{"n_layer": 14, "d_model": 512, "n_head": 8, "n_kv_head": 4, "head_dim": 64, "d_mlp": 1344, "vocab_size": 8192, "activation": "swiglu", "norm": "rmsnorm", "norm_place": "pre", "norm_eps": 1e-06, "positions": "rope", "rope_base": 10000.0, "rope_fraction": 1.0, "qk_norm": false, "attn_scale": 0.125, "bias": "qkv", "tie_embeddings": true, "parallel_block": false, "init": "uniform", "init_std_qkv": 0.0572, "init_std_o": 0.0, "init_std_up": 0.0572, "init_std_down": 0.0, "optimizer": "adam_variant", "lr": 0.000706, "beta1": 0.95, "beta2": 0.99, "weight_decay": 0.27, "lr_head": 0.00858, "grad_clip": 0.5, "warmup_steps": 362, "schedule": "wsd", "decay_fraction": 0.576, "decay_shape": "linear", "final_lr_fraction": 0.05, "batch_tokens": 131072, "seq_len": 1024, "doc_mask": true, "train_tokens": 674500000, "steps": 5147, "dataset": "wikipedia_en"}
Each number is 128 + 24 x the weight over its row's rms, rounded and kept within 0 to 255. Layers, rows and columns count from 0. Numbers have three digits each. The size before them is the row's rms in percent of the matrix's.

# down: layer 8 MLP down (transposed), 1344x512, rms 0.0284, rows 507-573, columns 384-447
# gate: layer 8 MLP gate, 1344x512, rms 0.0516, rows 508-574, columns 384-447
# up: layer 8 MLP up, 1344x512, rms 0.0504, rows 508-573, columns 384-447
down507 096:128124191097142092122105136078155117072137124106111172099101111125171162165157184106105140136113165116114143120164116143127112140118105114143114080121145147153114109130142108145111113171118124
gate508 106:123109112105112121163109166141127117099082128130101120137159142107124094123107099160110114154091150152113068142206163093124066152138150173126115125139180093101130143146179121157131113129167121
up508 100:110098105140123100105094141087126127137129132079088131135148123131168107130141118137134097116163138151160111082075127145125156152127165103131156130134127176148167141082138152153184123099133139
down508 102:126152120102123145113133123139094141121104123126135129164125153147142133151161142118109138166120166145131110158150100137124148100148169144139122195178075101130133133116098161130116152136157093
gate509 102:129135108139142141088132144122102095081102109160099109151147108146114151122126145106143161085129094080138126132128154078113119115115160145115179122131145138125097102161129135129128137149133121
up509 105:157149154115146126134130116078156148181103179150110104128076115165133160144110153160111154150149100105101148155124102165128100113143147110120155111145096086128112087141137105101112109130117110
down509 104:088140112170143137137119124118167133170099147091101125106168186145143182127101157167199118143126134118096140137139113129122117136124161167074137171143110117166146111116134120139162115097130128
gate510 099:177129152101109108144104108090147097145080138118122133145112170103131159135118141091116134090144166093156114118134109111130147123115104127112121153090093143115161110163124122142088121119157128
up510 097:153112117147102138116125162149100140137107151165171130090127177118113141119117150127155145117087132139160144115106123138137118105136161127161168144155134140164100134115121127172177092126104153
down510 099:150115119140124128160160144167116134147105125174136177146119136129136093166154119120113177176160128128128122124142131185130115135127113129090144128167176125160103159133142173153083154126130122
gate511 105:136143097127125160146106124117163115106140099127145141144162103136113145142131132147118123098110178128137090146149137124146174107149113124152121133130124157130139159149145159081132108108099156
up511 101:154149136149134131098109094110102106076113110123108147110145144103093145149111127152105169164105148144121159136095126158099155163128096118130168094092087148134162136132121123095116089166122114
down511 102:117156117151090115140099156145138112131085118133104104172104136166121151075128120154149160104099110133164099111192134154135153123103161157121131135078132129138109121132142134140186141130102135
gate512 095:181071174144107119116116102144108142128113140141140129105136106130127117096122084130173122118136128120094130115138102156155183140133129161092115107122170095100125135145126098137143089150115105
up512 098:123164085184156119124108141158100109109131145109123136160096124105116173095146123115093143146121101149116086143124099140140122105148122134150160138105099162126144158135111103169144110088129133
down512 098:137115111146133158125130139117102154112089135112118131117146141091134108142121094135107116131096102122111117155135125160156119119124148147100112159111120114137126078127137094146116133143131142
gate513 110:167141096101097150128123131121165144109136128117149143141094149109113138123187114152153163147138085155156112147136129128153146098168133145123118105136140109149133111156113129148119122147101120
up513 104:109105158111083121145110124124116123131134143126120118141135145116121119139174166123108153111141103155096148177107121183134113085166170121155108119150119120115138160128123140109129103112136154
down513 110:127141146112126115128108164170132143090122155134098119157121120129108139099160141125146121169133141182111129156127086148130126177090147120091124100084121140130124153118097108130100110155116136
gate514 096:141140114143136111124162101114149156135108108143104107124112103116163155102112118171111110110123147143162094171130118126108160152095115120155127112103099116124147110083123106124118105077090104
up514 097:144120109112172128112131097136098148099084159161101146151106114113159137143131155107143094135113101133139125137096148136151180143165153129175091119149121145145152163156137119160140140149103092
down514 095:102143108102185125160137105095153157113164086133133125134145135089116134103118152108141136076140130113124147111095108130141139084128098113105119137120124161099122098169169116124122111125144169
gate515 103:145152163172115078129121126116171101081101124140092124096101128126161143097140150139180128113114124106125140125116129159144182134115131132147125148133096134140117172127112131108103114155170142
up515 096:136143142102140130148082162139112139134115122125135134141164128150109146104119164085149093168103140124181124083147063129182123113113099131079101141128169144109175146146121117145151106150153129
down515 102:112137138106105128156142116115121128129128086136142127086141088130153091109124140132154124155128156113156116139143104131107134121105147088087106090120124132127119119142119125124133117153169122
gate516 105:140148162115128102130124130119142165143157089109096139139154155107116154113125148135158130159157175113124110135133119171170104127165093155098110123146089110130149101124119126107086134150125144
up516 102:110135107176143082166171102142174161131144118147172129107116104148142155149111153141121160142100152121136166146153138092132100129142129169122134106127134104099119120142124088123161107134154113
down516 105:118181201109149115150151059103162121115116132111148139149133130105112127133095145174096142128119102110154170112174171088091158166104133128122150111150123110115147142117124139103108136122141131
gate517 098:109137151157133122109121152126125093152114128107104130156133156098094170136110141176142115167108149098167103127142117143116157141132102149113129100118159098158136137161123134134145158144172089
up517 098:147141106151140120141116158158085090109161113141123162127114129166085143100094120103107122139106159162144107132089140132124158162149140092158095130153123162152124134091164140137144089161156147
down517 102:126138146122125115113135094166132134093092112087126159138120126131089138113083142144093065145107133137190105125108163102123151119155106141115117128134120148167160124103126089139149150159148114
gate518 106:142160109110104081101092125101135083080107099123126145153088096139131178129138127166128167116110090080135112104137094177151139157168169102163132134109090115109115124114135134109144124148163115
up518 100:110125111173133147081130164127125112162136129109152126140192107118100158116116118125157148118141140131118143138123102128120114148145146097131155157121157153111142124086166127121168133104145111
down518 104:184106138183145116164103113154112106125128112122094161112112118122099140135103140096175111169163142153109145098139115150097130152100135085111105104075132126111130106090171138161152166124122135
gate519 100:149129159148090096077096129190140176137084154138112154125116157145136166104150102133131123096111146126168094122135101156128124116143122151131110086138150110155129125102127123097116177111111139
up519 098:123114123139115163142114114143109123094130166125154177122119111136173125116109131110115115106086120099108155143109108132103130094104057168127117158115122086143107129103121090152114101169112130
down519 100:156098096097143144125111119088086157107134139132125107127130108121124134101109100129110165181154115118099096138107169094099106117093165140136153148138134107140124123115135146126132140128103117
gate520 101:131175135136156138110107119105163108096140122202122133135077110133116088131124162162149100071138127104179140118109107149144157080110115092176123147158113131125135105153148133134143098163163136
up520 099:146115127138146121140155096186091111170112164094130152100138131117153145101175122123117118141169121158147127133127143166139131128157115123139137121158157149143158119148090147129157143153149146
down520 100:165167069110113136102157141152114126085160112173149136120106166128176139115142159109117143106115180070127153113093141124133090104163148131159116126145071064141194137116165114134127108145164108
gate521 105:143106135131131097168156090109160104156114123122097191093155133115151144117107142119117156102155115098108110157154145114093117137102141104148108115111170122144119154153127120132143163115112129
up521 101:103088125117134100135158132127118170090091105162144115155159130096116140126101152118117088153111125154114130128140127125107119111112084100173125164145153103089177123097137133122084124127126160
down521 104:124132153119158150165131128132141116142148150104097146105122096143139120123154124115140117134148143126117149127095152079157116128131117113118109146153117120155126114138145106161151119095153082
gate522 102:113144119098136089086127124108172161137124071085159098092190140097102118112167115126133103150112140088131085160151126105126157131119100115137123128154157124132149105125091132104091135108126098
up522 101:133118096154124126150130150138181152159103125125136132120163107146108131118144127129103137134140169137164101108140122107152138130132129129096128146137162118170123158150096166107102114143144170
down522 097:106135120143101150153138084150127125208099073103122104139132122165099124109130135132138108179114117114116102116138144121112157153142138120160120127124168139160112116135130142114128138135112079
gate523 098:145100168099132103150105150134129091110100093169122172132104181138136105137104125119161141163142133115129118148152107124154151090147157157145140142129131098096173124147140114121067147152117139
up523 098:105139139140139137139110140146083115171146087124150130139135159120100154115113129125136151148141146155110130146124142112111111091112123120146100122100119098102132122161086064113096135176090155
down523 097:149126109124117153142134111125178109103098146133151133111161139064113126148120102148137165116141148141166116086135116170111149131134143122078110129150058105105152135118115090157140111143137143
gate524 107:150108115106123158168141153153159116146123134155150139141144115083147152141108085115112138097143116116075098130147159161153136108116105134161099126149120115147134084103111144102129145152143103
up524 105:142114159141162177157142147115109107118112128089122105093138151079113130151111119184104097120109086144113091107099125144142092144080097149101117089103115118129146100164130152111134169168135142
down524 106:124153168129125142142107101092161113142112100115124118119072185119140128154109122128147148128093113144132134164106165123129147163138126148129135144086130074162127170125140122164116132139168175
gate525 106:108135161080125120128148148107125106109088113176073139103126122145128129156134137113140124149201111151141125123145167171171094122116166128121092153139118093139140124147109106109126104109174126
up525 102:132095165124118159104082109123142125107153106084121134139146162128111121124172090152130112150093091129105141107125095136133144095098113137127097124118112152170134141128107124157051105095166113
down525 104:140119137095144120167154151142139137099097112175142106131138134082129085101139111107148137134168112110197119138083147120169134109137135124132140113124184123162114121164154151166084109098122076
gate526 104:164145106184098134116119158103162152113093152089144154138110173119119142149138078136142124116068125152153137136123135145104114111145116116158128130127125123111129142108122129120124118173159175
up526 101:121155151180166107126104082090172109138113149159170106171144118149122162118092146125116143130154116110109101137106166146148114154122123140138182150143106087127098138088104112135123162105119093
down526 104:160123093095198115127095105140151127061134162147139135102151133105150118159127096117122156126118159104136154104142089123130154160140119121146122118115127131107116133115169128128168138137117112
gate527 106:147130119098103118099130188151111109126141110139147161113131140136100135104108107138153125160083124110110125133134154126140127124146137135124094148066174136151122140171126120138133074094156136
up527 106:147120095175145127121102129105140145113122150124149151151072113109150151137082138138120108138083131110163125092120128168108118143153129150153101138138089127118142150126134125099108124122134111
down527 107:155098107069115137154119123132146121098092087114168175117152110151146105090139170122157120102150108136116104152124160123120160153093128159139160111108096126136173121137145124144131105106156091
gate528 089:124126142097155138098135103111161131140140145155136159151134140142113126090152141126122124171122088091118160130095093140104089101135129116103106075125112159105133120123132112158112092119163187
up528 093:139114152133129134144129134151129119098152136089116151130086133156102128129141135109115168150077105147103148137137132151121101145131121122128123077155159109143142114174133137151135098061100146
down528 091:055144162136146072141134128099150131131109129168148107090098151123121139124124148135146146083093141164112136140109121117115135118127141072124131131152124107130083085085128091090122140119167089
gate529 107:135143145137088118137122100119162130128118099163136145157151116174153136154134188091140135126135097148148134136187117114112132096145133110077082107108131100109170130119116137086140118103158141
up529 107:142140131107115125117122099125102124112114146120076092167151150111119113106142163140160126088149152125149100137115138108105150092171123119142144084112146116129126144134122087115123090130123168
down529 107:145090132099110102074115077109139157116098137133123115117123141138120129108139156159102130133112145146096176127148098128111091122151140128135094146149115174085105115131110142111134099123144141
gate530 100:128124142107135084141098088109092163140116097100099103107110148112163151121098124120105133102124077119120133170106100151107169130161156154151130156102154159114122158108175095163092101144095135
up530 099:125123065109158113110113122160150122120146115099183141099153081123100115111108132116103108110107116161090109137101145118096137161094163149083115162150133152108131157144105099113190130135110120
down530 099:092161106143089162096090103125092109147112117115143128117108143158181120133128120084146099097148141095154143125137096175111159171123124172153121154089121108144081132125104094126095153118133106
gate531 099:149117158075092163144119146126155095068099111106123130101131106158096125083145171118087115138115096127114173122122151088101075133150143112144146164090135118149133068127146121130092164139140145
up531 099:106150128099110152181144088128129142105087103165130122098121146141094125145128154148118117120121091120145131153142082097129136113115138156132138167139081147083124121105157135139134118133110138
down531 093:122143156150105052156112093107128115087144114105119117110102103127075143104128104108121139096131124097158126129172118113117119108130119139144134100120119125143143135116121165163118098152172135
gate532 106:153126114093100131124080093139160151120113116115127131161145126138135107087077091141128131128096111079159127153128119132104138148098142154075132143159116153122119118153121088148100109098123155
up532 101:149111151115131127109184139142159159120155131068097140151139146146093106111146130127155121100130111129165084123109108155107134112117144114147126137157119130123115130116153156107169154113152147
down532 103:159118128139129116101099127145096144155171139146118153084135095151120129151117111129162136144141162178091141127111107155184107155115091128162071128160133120109134143142149129162137124162084115
gate533 101:106139111157146139103138138149100157134162162129150124105113086103075144143068169110141121121139140067153135122118129157145130160145113098119170151095173172100142143161149169107193143137124156
up533 101:092120110130145121106136141180177113145169101152127119084152060077162106122138119145126148115113157142164122115161107121128129165123142099113086136093131116148136143116134106121125127106149165
down533 102:151159145119120150109079153122138114098107136167136130167105145152197126147163099095134140104095123087141152161133128104110127118095145140101126131180094120111152112079120152132135128151150118
gate534 095:113079132121087121120114120140135115109143078082109150127102104129140133108134145108120103129141128164124151097095172135136138092147114127110134141137102158169111168094161106119141150138169098
up534 096:137161151108143152116152134142113138094098160154122111144163137132091109181092152120130101124158169109133157117147160129158146165152139092138122167144156160139123112103111182120118141163101137
down534 098:084139102110137148147133118128153113090161082106186141113136147112123135171088142097129125118152096109126121119105119141126162111144130173149151128131131124133107140150164140137119100094133170
gate535 094:106157120170126101121116121096104130144152120151132152113129153153102115157138107140158164153143120139153136131107105102135112123143130109152115161112095128101117149093148121110101125107118115
up535 097:101134127090090121083113127143108165131139116111127132146103129118111151103168132134099105142148166138107152082122135125175122103098095109098073114154117126171165092091105092118157102144109148
down535 097:115158133110119133148119155097120116108119107087112166136117103126080172182157136105077147147146115137103153132153143162137116090118141160112139167109135121120133122120154137091148146129132109
gate536 101:115107161151098134129147126115143095121116132105110177161143153105137098100132115094119149120103147107089141135128128142142098136134137132101163128122107090115112086142154117106110096155095126
up536 100:144160108152101159161121101118180102150134172108119137137119147138168136144159143143143108129145145146147154110122094157123143116088131145127115147117138105087120092096141151136086120118126091
down536 102:146092097167105124140128137179111121191089132109096069156125095106136139123137123138089128160147118146090153139135112146126120165142149143132128122161123122104180108115123122109112155162159105
gate537 101:146139171138076152124144095126113170093125125119099147099095114102155114130127145104164088146132150126104147150140149127159166134151155092130107157097124143137175122142093102130129175137129145
up537 102:119156160131104098141139108126081144153128176093122075148108118104131155116151188125124163112141159154103123160088145130106097085094116120118159083122140144082157107115102164134131109146179132
down537 103:126126156141101112117095117116115151138142129097097115234133118082099106100118101134097155115166127100124144134088111124163124138126113137148170129167139113099107088137112156150144104104155136
gate538 105:156131169145155090108134125133114121173116115125146171093096127110144119081090140144172162111135168137149114121132120150122136134149123129131136096129141125137154113127155097142094157144135146
up538 101:145141083151107105167130115115154098118135112136093175151161150125132150143092158151160109137141123126120090139154114114135147107186117140155121101096117079141150095151108106141130141121129139
down538 103:159137139130109116144163135131149143134154124125115107081162110098171155152144137152109151159115104066124109143123148101132133097159140117084145122120122157092124157167054106112105133142133161
gate539 103:127088147155130132079121107110132140110099098143127095106166122094201153078137103112123108127172135110094112108140142128116146088124145136158117129107144141136143097171141119119183134114138125
up539 103:133103149091104124156148116120132120167079133107123141151152145114142139130106138113136104156164118141162087167124147115150174094141112158117171093098120105135143101149119087147121121120111131
down539 105:141127106090151116145121102123148135095101101170093150116138144123127106112073125140128143129102088145122110151105146136135133107101151102099127132137140117162182138162105120153104117109151108
gate540 104:162174102123148131121095127121167152144135111168136138082093153062100174103093104165103083152114123132158094114167101151105149122106112087172117132117127100118148137117112161143133143114120130
up540 101:113138170141105138104173180132125097138086113116148103148156138127152118118081128126075163180123119161106129114153122085090108112099141165122096112158143164149108125098129187125133132119138106
down540 104:165102068136113107113089154099109115105107182165170094137180070169106130115140117145134116119127152101111104088112123127115149133099088150134143144113090126104147102140053134154150130135158102
gate541 098:144138116089132109112118133132122122101081153127129150097120110130135125155080112123149099116150103148115109127118196144146142139165150120115123151128117125122150112099091133099121128121067137
up541 100:167142145077136104185133155114159160109129106103140071135108149162106136111140122088152121105119160133097153102115137073129147142147168120131118152157114101106131154141137117102155158137090162
down541 096:101101154128162160111098131142130117115147149102143120124170125135148140139148102148118125121146147086124117069120149125119117141071114125079073123094142133099126137150116097114101080102134131
gate542 100:194110148143110125151144147092109118115153105099135143130112143088145145085093140137143136146110160161154134106121112141096104123129101115127081110107100137084125129116139108176115113125084179
up542 099:155103177134113125122105141163152117107113148118124136113135131133146145143110105122181096140120133136101142118137136144076157103119100180157136128160114089099108119158091089135124147140083109
down542 098:064107165137141115170134127131113100146112122118103123085129115113088111083155160097136092144115123122143136083151165131116141123149109120145122113152103152118144123165151095125110146117150121
gate543 104:132115142118146135162148142132130137113160112160083141104128112108158129073112141094148151147116139122171127129146143136128121081109131141089111161121133100158142105101127109100089079151103134
up543 100:140153108116090131135144155132111129093147106074141105167152139154111138055140092152097118111105145108123124143118069110166123119111098146151140111105173108114111114115146136085104154092119112
down543 103:102128145130125134165146157106121157154130098088093120118163150093098118119133158111106130098129136173103094141120137116139113133102134151107171084147140121140151135119105109105091140145084123
gate544 094:106109154134095088074124157115142169122086109154086149124102131140131110148147117130092151145130138129118128111126120124129155158177093135111084177119127066108132099056147102135120092175156170
up544 103:159143106097122132118152125108096165077108139144134133103107171118108117115155153115093071113125094144147099127136140160130122165118112092098154122109102150142158128109125105111068132067159149
down544 100:125109106129099139109152138123094140159124164108129155133137109111140177102151101096127159139172146097123128147087125114102104163154135110102102152123122147196152115170131090154120139104136096
gate545 103:134143102132105151149121145147160095139125092115160092146149112148153175085110139130140111149129125123127108112135137101106130092138178150104099120139163150102154117130159093103114136153148110
up545 101:142105109133168165139161111103154184175140166092125125096153120135158112126094130099135098137119112143143098105178133133132154169141122176181113110161155137138099176088151110129103142105143164
down545 106:133090132098158152101173141130111156128108141137137077125097149142113136195139117159129113129124157142111083137121103120122110162125140127143165146155126135150139143073136130133118121134111126
gate546 104:113089100097124152094121155170143154139119101140101146106127144132124100132132108116107119159145100125124155161093123122090116091134111110138117103096113105090095153180117123098142136146151128
up546 101:126140102166121106120127160174149106150079111176111133156166114137121128099140122120107120118082169090118125091096113136158148091142146078082127110113122124137108126163116136162154136156152167
down546 103:149141104185132078101108143141143157121116095148136117143162073137139110108171155152115118184124161101148158100142135144136135092117120123075142118171151109161142116154101146110163121107086118
gate547 101:120133097163124101140111108127129150107137137118101154104130153116185097112118099123114120102099129104156120112157114139114150087111144096155144153120142115151124162130148148131091125162126147
up547 100:137117127148100163142144122110090118129125106106128106160143115133091150136105108134096098155127104137113125094136106104110116118119172108144129137124091164139128161119146110060152131119098145
down547 104:142142163131119088150123134133121125109111121084100119103171125118147098115085110090192157116118159096149153135131112082075126111136097125164175128123111153107124153130122134121159176127103124
gate548 097:099132139149079132160079131133186126127157133098104095095152139137095111098102143147117120151146160124158130113137093122133136144181120144112105117130162101105145149123093140111136095132117183
up548 098:089167119161141144107089132131120129144123134133160137148122142123139133123151133141118114103110117148117144155174082135123139087118147105105097113166124099106123126114169096161128116128138124
down548 098:167129148121103112151110124119148152108162136170092122136079105119135142116106091124145150097123073131119146107141162123159145098119122152138146139094109102145079125157124165138091118145143136
gate549 102:188171126121169117099136094101148074126165116123124142126168131125109087131074095125110093145140116096153149118150102120110187154175125093120097123103136127110116144120154103133132171098138128
up549 102:149137099109077131118107169103125161157112120123159129093167110157149097117138120148079145114155099125152125147083133093130168128170091097134145109119161119175144123169159089148150140118150096
down549 106:110128120151137110162155134149159147133108123108149088138165125122140110058121099125097150167144188123125108148140115160108088102144140123121155127139151094133097120130145122149114129112138127
gate550 102:114143119104116137100092125122172125157141095095113136103145124118099170119123145148178133126140114130109150131138140120163140159150137157142109087123157145143116107160136113146146139134148166
up550 101:143171123121157129140159086153161115151136166140141112123135097087119153096162101155096154081124124118141127113149132156158168118131177139107123117126162169157147139132123129115175155101149141
down550 101:135129150144157110147127178145101143116118137126085073094081127167123150130164127131126115147156133129120107133129117151123120094147140156126071134161114126134154114125168101110119125130133080
gate551 100:116127102148093129109096101083149099138136127113142172141101127098130162111147121125105138154126102143096141097162087102112126108136149160130106118129129120094163117152113116120130180119115126
up551 102:155156152115138089138127126130134164148123080126172116169084141145175124131132133099154107173111116131144082123105112152099151127152119099130164109109132125145105138125126144096130140102112121
down551 101:115110140132143138104113091119137103105100087146142096115115115139139107071147127106104126098116146119170104131135111134120126166158095124101111141118149127129124123105121148152145132140097150
gate552 096:145184141154187152138111109138148148096130135122115175118151161129104159121134157150173097155083155128115150168159126140105122144111130091129159133128130117110150111144127106172097093133154111
up552 100:154117094074155144123145134137115119175104093114143164136156135136138135126125113138146121088163095160138122133147108113116103128138154069087116169143136115090145152110115170164152089121163139
down552 100:143147101110137115148101109121105153118085131119119098116133120109124129074147143119129137114175179150133119120120150132099083155128143120177121138099141151137162128080121155160146135099141142
gate553 098:123099129134108173132079136145134138130085137110125150120143146118160121142153117105145138148122131142143103139119105170161116124091106136134167114137157143085161132126134093161086145110112154
up553 101:156120146135130123153099089160173148164177109162089143141072142104117104122075116096106141080118113155135086119138154147086158164129142099112119186116119144128072109120165161156089133147092141
down553 101:125149114129112125151155097104153102106099142112136133112114126148116143084128122102160142144127145121151158111140098140118104098132113161109086133102142146134138095137117150142090090150087123
gate554 087:164102164150129117119134110086129144095139141099123132091136143166118103110143126091107160150082155092129098105115095100111114075151115162089132134117119103052114100185120145133120136089112138
up554 093:122117089109143143118105129148122133101142098115144136095140150125098140155111140146126132141150133134098120114160144122106097119094099134108103141094134126124137120139117139079112134158136127
down554 091:112142105142113092157131133094120165152119184126124152056156146108124119141123160154090100133084152147143094165106151142104142129106146137138129148113123132124196165133126108110124135147158169
gate555 125:131104102154135108095117134111169117192127145155120165110112103137093147139137088143118105125129115107110118148192098204148149090133145088120121133171154085136137098134152173129109115096146134
up555 121:119079122138160147160141130124113117120181108133150135162145118140132098151116172151132139116117118122141101130086139130142141131116156139070176135134154144134122114134113122140132115109130125
down555 101:151117087139138138150118113162110100146121144161145107141133096153093103140113118140179087099094092143102103125151148125104144102167117119149144167082136103092136125121149142157113142141159139
gate556 093:112086161097134111098153136118093105135152147134095116116123130100123094151100111128143104157093110156123105155136125125113150127154075115131125116102109134069101139115141125118139148166131158
up556 098:153118132098125090126159108110105089123154127141076178100135112141126135081069150124128134123102066125134143084136138155139104082102083147142093089109105133103127138117102156113126104119097133
down556 099:170105095134118102101120142125131101129109120117104113159127154116127162156167124141114121129140122187091170151094103116133133145104093155126126143132098125123119140164111135169143120163193140
gate557 107:106142092139119123139129120139121135131144125094109121127133165171129110124117157106125093154075101128099063157139157118161172135151115129117150089152077105134127089152115118119130118148109148
up557 100:150094150138112154109148092112135141149106102079144169167112162158162144136154162127139112091153123108122130148145146066140106120187099120190108132123110158131143149109131111133148144134093120
down557 093:166130103078108172139157119135132108158139115130128125105140139155119132155159109094154099123122159145108105114140124138156113095136150127124160168125097115092113118155115130100140127113126157
gate558 106:155134094147158141129099123143121108085163119091102157109120116104125134146087119144120125132119162108139106150098174133105120125161098130139156179158149115163119101102144161136109105158144140
up558 108:094107169129122174161151137124114160133144165111134121147112124124148099131129152189159100091154111133090121141138123154108146140122130117138134113128097153142100121105143130140087105143088131
down558 107:098107110162140109155112127114123141098146176100125135132130121071123156111130152141096126137079103102095201157104155112135150131105114150116181131113117122121087167101110137109124105127138120
gate559 101:141137166142151124102106141102110139078148169118104133088121127129107092101180136144072157102104143161180090121174115154133158147102093130096137143130129111111174127142122155089152128136129134
up559 097:107143110126134148139120109110112114107151135123154094136094131143138146101146100130111153103174122133114142144121130127144168168133116167095135148085165140171126084134134148055154163158136172
down559 098:098129160118105134167121141101095135093083148122164133132087137170105110153107141112118113132124137133197082168143123135162122136132093102111100134132132130125115111129125190115121153129135120
gate560 090:105143171118125144126142141103163101079126103134147158134097115124142131136113101147116113177091097120167154109098112089093106128138112102107122119151110114113119142141159142133167113139119171
up560 094:124099095099085112123106091116093132161086129103110124128180075124122120095149121159155142121112147093159100153096113147129117075146091123157149110086115129095153121118112095122105143121170146
down560 078:148131112122158121079126142157104108109144151160126139140166143153124109084142150101101099119135123109099173113126156130176143138108157143131138150117157123140133157119085142128119145150125144
gate561 104:131151139089143149125069128086168134136103105180120127142152132134138132148117122161090152115153145135154138113137166119112097113113145141122153109101124091098155141150145100112126091090140112
up561 101:104116109119101151147138099137148142101147159160084134141146081135098096080068119141086137151135101095105151098120185093085105099120100089133105152090147183175170122128112102112126094132160172
down561 103:123121112132153124119132097143116143127131150163139115108130137110129104112122131112110113127147100134144128145061127110149143151118098151113109081136110146124126115122127136089132132126102124
gate562 103:175164135146114141113122155158120127098152143126166158164114146113106147113173101095122087179141102084164151115155117126138165164120130141097117105130146124154125089103150127162097103122116118
up562 100:132155116121144120150110099109088106110154155089133100108143172148115123106123114156167132115134114141165127103159125114149155160124127089130107104142104152117107121116097094131152090152137096
down562 101:148098045141138153144118162120153167173116150142135107137131110134102111124128108118140127064135110130138108103121174111092136136070155138123135148152109066139113144144136113142130098115092146
gate563 105:098175137161148092102111139113172169112141120123167118105160160152117123093100141102162161137133122126104110138172168139153130123131167136106179141154104136154173163172115090098153131117108165
up563 102:153124187147124161158135130140097110134104152109082115153166155113150138147133147105170161102084136142137147104126127192194155124170181138129133118157177108083114145163126151119128151093150105
down563 106:111138094129121142104119132079093127132162088151107118109146144148113103122146138134169107134160148130142121140152113150184130120093113129167166109160157127120144119120153162094086109146152139
gate564 102:137129108126157126111150149155143168155145163127130113079133111089114111125085120138134117181153092138104103142158172129100128087123138093107151097140077149093119109106171065078102066157178091
up564 098:164149117114106114170125114129133106113100103139131119112163169091142140080142080148166108162140145144114104136154136129131089130107141154173114117104106154112133127109137089119153161167102127
down564 098:131143107128134154175197161103095147091123139145146120100094097142126093109143123132191135061124131133134145102131167140117126101133142160129113162145121138120146162129127150134128144097082100
gate565 090:162138123128140110114103143154133125112095107149100135137157153093106167156135125145156114101159161139134120144109120156129155132131164160131152105143136085127135152106173144143098120147152171
up565 096:131121128123153135146139126137104097097114097083133108137125124085125123170161127150174143140104129112161173138126151133170106135118178143117119153149111135115145154107138139137116124149112103
down565 089:122135141092105109094166148114126130146158099155134126103154118120126107103161145106132126131126116115108123130139111080160160131141108132131087122143120126122137120157144148072166117164110114
gate566 093:180134102135118118103089128135130121124154133135117107110164124142148112106139124117089138144078120087128163136161138131089119078185153148159125141091137096116129149167132117142123138091107120
up566 099:106111128142125123131118123147165148083102130139131106123169089123117083115118161154123122147143142138171097074113112166128154135152129181087128094138089133107133160152125112164095150162155138
down566 096:142152147130158135126110114165106187144161127070116162176152098110160142124119152132136091129146070120138143119139147113150165162181140120108157158141141109136123121124148131112111119097089110
gate567 100:155114106161141137105108074082105129126136099147093143140113100148174134126115149136154132175109114129083120169135100153131113173119141145150144120122117092150146078102134112120120117123087155
up567 097:179108157122082127138104171149149107132134095173175110088140155114097125125138137127115149174112130094119154108094145106106145089160151132098122144077116117104166176162131162130083147160167121
down567 097:166128169161104106120125144119138132139138163124097125115085162161110154111148112089121101153154157145121097146150101173146147147099097137142119108137134108155147139132127155139146092107163141
gate568 101:096100093151103103141145139120150162141169093100103124141161136063123119132129130147125086167104125151136127144096128158150120140181170105162144154089121148109181114166147140066131132150156183
up568 106:119128098123123082156130115098141148123139123094109125117140132108121136140095134152117152153090141115101152124161108150100104177156110091125122152122146115152148075115184105128139104085120190
down568 071:088117174115120123127141128129167119075138111113129127128142127062146126118116141165156130129095132138161100120129150147106148139127139124125125132128155125145177124118128126133105112143129132
gate569 100:093140100136109161171115109164169172128127130139149119149119139094153100141143146141163099129160086111167108148107078160129123135168140164129109133172144129119145129137114100128125156102099129
up569 098:136150152174116140100100178121124129168107101132129165136140122119141153135126104162088143124135147103072147089147143115123149164139161140122165127153142129161148143135122157131177111109131149
down569 097:155146122103160101144114149173117114126109122073122114109145125137131119108139067095124106138133145155100112177128117146086165104114182115107119106148125095113143126139170085108160086123108085
gate570 104:150154109149088100122140140125139095164118153094075120119125141108091131115110119132113108152088139168132142129112135143121162126150074156113100111137142128115124114098150166177097105106133152
up570 101:159120098118131126117129127144148141134131160074104129148151111161097111139115139151124137090159104134084136102144133095133128124151088133114155118116143146126099052139117102108150090105170158
down570 104:120143121087092139153171142152155149117115144125148067115117151163182127139087116122111100117169113162130124112116132119125139107106124115115128127135153134132170126165133083062124135134176123
gate571 105:121115139076125146117091094097177116125116128118157117163115140152145125106108158107120117128085123109104116145123131153114115135129130125129117141131147100137160121174101127105113132166138103
up571 102:143118136133107112112145130127104106113108142063130125135131138131160121139125143127125148082143155095132130100121163147136111158087186109131163151095154109112171145134177167141144084121107116
down571 107:117110141092148140122152114132141127104139158127142165134149152100117126122122120101128148157108135115127118104103176084146068148113119129148097104082123164123142113106152132074175116144145150
gate572 097:153113140118089129130050102143158138174150125129133146130129140089123128136121125123124098100112108141093096123093089126113158160113126145134118105124152135139150148131152129148102151134171123
up572 103:148146125143131136157161122173135109099119138101080116112109102104105159142134159115151110116131135094165163167099146148155163131105112130131093155147172123111100107150148106140113098137082115
down572 102:142141100130075126126126113156155150165138113116118139161129090131153070149119149119144157142156072135145161092179142143146135107143121099144105096110163114102122138122084144110111079136171116
gate573 093:106139160112151102129144137094099099082159097147130108098146140152118120163125096147093109130123133160142112157148148180125117154174177155139100131099127102129127114105171120106144093119173186
up573 099:097148171139132145110126135140132106089087130100161095142121111089116106136123125114142164108134100129114121104139123170117126123094140137123104156100133130182156130117135169100082110118159138
down573 074:103118118109112127129100137106116142100123138087159131106159146097113123160116127146127131127124126184133103095116135190127137165147104111121144134136107131177163067114167128103128080111135146
gate574 101:128162117118131109129111126090136136136155113106123125135165087083146118167096108158126140097090111122123105108154127099145129084118094088149115093122133146134087135113177132151097116156143102